config.toml
n_head = 3
n_kv_head = 3
vocab_size = 1024
activation = "tanh_gelu"
norm_place = "pre"
positions = "learned"
attn_scale = 0.177
bias = "all"
init = "normal"
optimizer = "muon_variant"
lr_head = 0.00925
final_lr_fraction = 0.1
Each number is 128 + 32 x the weight over its row's rms, rounded and kept within 0 to 255. Layers, rows and columns count from 0. Numbers have three digits each. The size before them is the row's rms in percent of the matrix's.

# layer 2 attention query, 96x96, rms 0.0926, rows 72-95, columns 0-95
133:152118132048139137161090157056074113105148116120117148153154155147173152101169102135121076076096137078102137134118174069140154106176106138126141193143107106111143139138164118084137137148146130174140172111155111139101147124189167084166134131122195155039144169098102095181094148098139122100
133:142142157129115175109123126088140110160143130139154137148094154136142207105146071128114145173105086148148098068176076123104149114109180145116105120078132068119154081144139139080161168103160105170099087127172091110112121130093119082153157127088167140125157104090159224074079105171175155118
131:112127121156169165095151153114154105106119136141125143106165131147168095162084108126132116118135165168151139103075151082140146109116124138164141097130146134140179125176099151173164126080166146181101149163061150161109190101173106110131147213121160098052113111095084077104152077104111038108
124:089198123101155182119115139094130145153146088127132165136113159108169147124159138148124119116195127086129148130150117147127127119136119061122145131104085142132135161154101103115189099179079139163094135143159129105048192133090083107174173067080169139095154085108150150063105147091081161076
147:149067194113075101150128106129132110155131161170065175130150157118159102143145123098125098147095104155155116133111049067176171130106175166098130133090111078163085116118143122109075125161187115114116109117091091084124080131103160137163076128189109183185148163166127143110141171130139157149
126:136124188166119090108123190145059168073142160125126124077115082183103138123123119148082196129129092102083119123124085169150105134134152138128105079155198086166126138128162179096121136185145158099134120182156066156141134083162137108124133068163094131102090116130168097121129068114168144115
168:096180079082107123124105111099138110132138123131076128170175191166135177190115105110140115089199144090152131110103154052118136116121118150109147204104027103141149122087151145169118087102125168156079142100131142157092145157107134161143133155126132134069132120160137086157117188090137098124
131:068144114148091139156124157113146142126228109131150124056130098093129166137127134134073198168163107094139118106129074160170117177086169117102128069117167124141098104094118191106137174151075160127100101163171126125143113061086102096109151128107072125171116118111149156163127110157138131174
138:065151147108130145108055112077104129102121157121068134149143152166103156206136101105159119102208123108112134127070133054123108094144109166148155194099082095142142141178172141170106105123197155124106122140073150194126157161141130159136149113119132134081156115114121088117101135092124077127
146:153124128107130159110075086124143113102160154144098094167119198155152188136125110125169083125178119121110082127102084135100143073132150133190089151122109100153208079170177104114108126108187126158073156176084149107171165155156125061104141132089161117088157140096132121139112166079092146154
145:085134143184155087134149174133078156130085115099140141143118049107114107084086197135136137129125133125063115174103108207119131131101122114141097078111206154115164069118117150134098105167145105089156156175172121154137137127103111129113135111144099105177086127107176138175108109182188163089
130:140117142090144150139092136091097147120155159146159133074112105113128181116105105132073159174131091072110107165115118150170149170105156189117113066119176137174089110129108154092153193148081169075169137147191080104148117087110085069126159132159094146136083162129134194125105078100129160150
147:067177110135162125067140124127114114159100123104059168141146123142175113134067135101141135101214161090129087105088151093114103132096122126121143140123086119143139142135124170180161078145123148150080143164101172184076178169148152169169153148113141128082101077120156125161158137087141055087
134:132103175090095107104115074092131069103081148128108167158154181153094114185137087110139103107104104128157147154099139122147178099115133182138137163162101070081127124195179126094107110110175089142143131118057086150121111195138149134115165191125146163065179161096115092108114159133110099125
125:138149095125107091137041077158164109169138121171107084097128174081147165145096079167137114183130117149161136081140120135173133124136176156090131165067159166172119177048110174158102133116118142101110143079115120155107073144110101124156131186139106121183101193130103132134139163113101153100
142:110135101095112146157144145139096083133071152117130176169158143159117130121101152138151086040080096190139122138107183052128207122148118130113129130112101130117181100150175093120107098063158062159168113102159133162143125125173180112116104185164157088076111133151104121132119111146160100101
122:111205122159142147175098136107109065183153087168086122085097105103133171132113133132132138116140178138167108076135158109146085157111140081099163113056153151131167133062133184143125146147119121130119129149215154132094172097133164092133113128122074062146055163168100119145151121130165126130
134:109189078093148173143079084124123083099142097109123137113128159169106186141103133101117119101191161144159167104102159092151104137157133142133149164101078111135100148130140119172137116135124142138065084051086181131093204126161163153141165147119152117067179109175121095097113127076115084171
155:131065220134167105103163155145142187142109098151113140117157101104177112135123110074104204183079142112122110119128068166145089163138151177118129112140213116180087118143079120112156137164156109110103077107099161139110124109113110111134137130144145196138100108146117153077128087140065115103
137:127100148172152139175121106102126131093122129122127145106132130159118094141158180080087107079118174166117177198098158143161155119135167118124111080168159136118147125145090125150058085204123118105188169109064119078125136161103149096062161111111103156128183182120133090124161155129109181179
132:181114166150172114085194154118108186089076152125130161104172098161152151148082061137098138187136126086146109114142137137119120137098156147145164099134147109155125123140081127141160139157117156127142147073116155158099140086081143076121142121093120187066099083069164118165144046099177125099
125:077116142135104112116084116180154121137155117188087133071179142065145115120130149118164141217100132133104156067136112092118073133162136099117167127095128161095153155060114134178142135092128134151139130093115174164143126093174105121158138150084117110203086145201125151134132130086058111134
126:108107177100103068191094138109113194153146105144110168160107135155109111153150168099141141094117087101120125173163112182165150099153124139140101105140152117139069144166142088073104133150102111136153061160158120118122112167112102184104122052161080150138114111169179096039105129162155170132
142:103143041141083079139071110141168043109206090132174101094173088110148121142157132178131115138131128139143192085147115160128159111101144125097144093145106137087163158066149168158129133126067149148073115124133081129100116138133140166162182174104099134117127134165120075149139154117166094128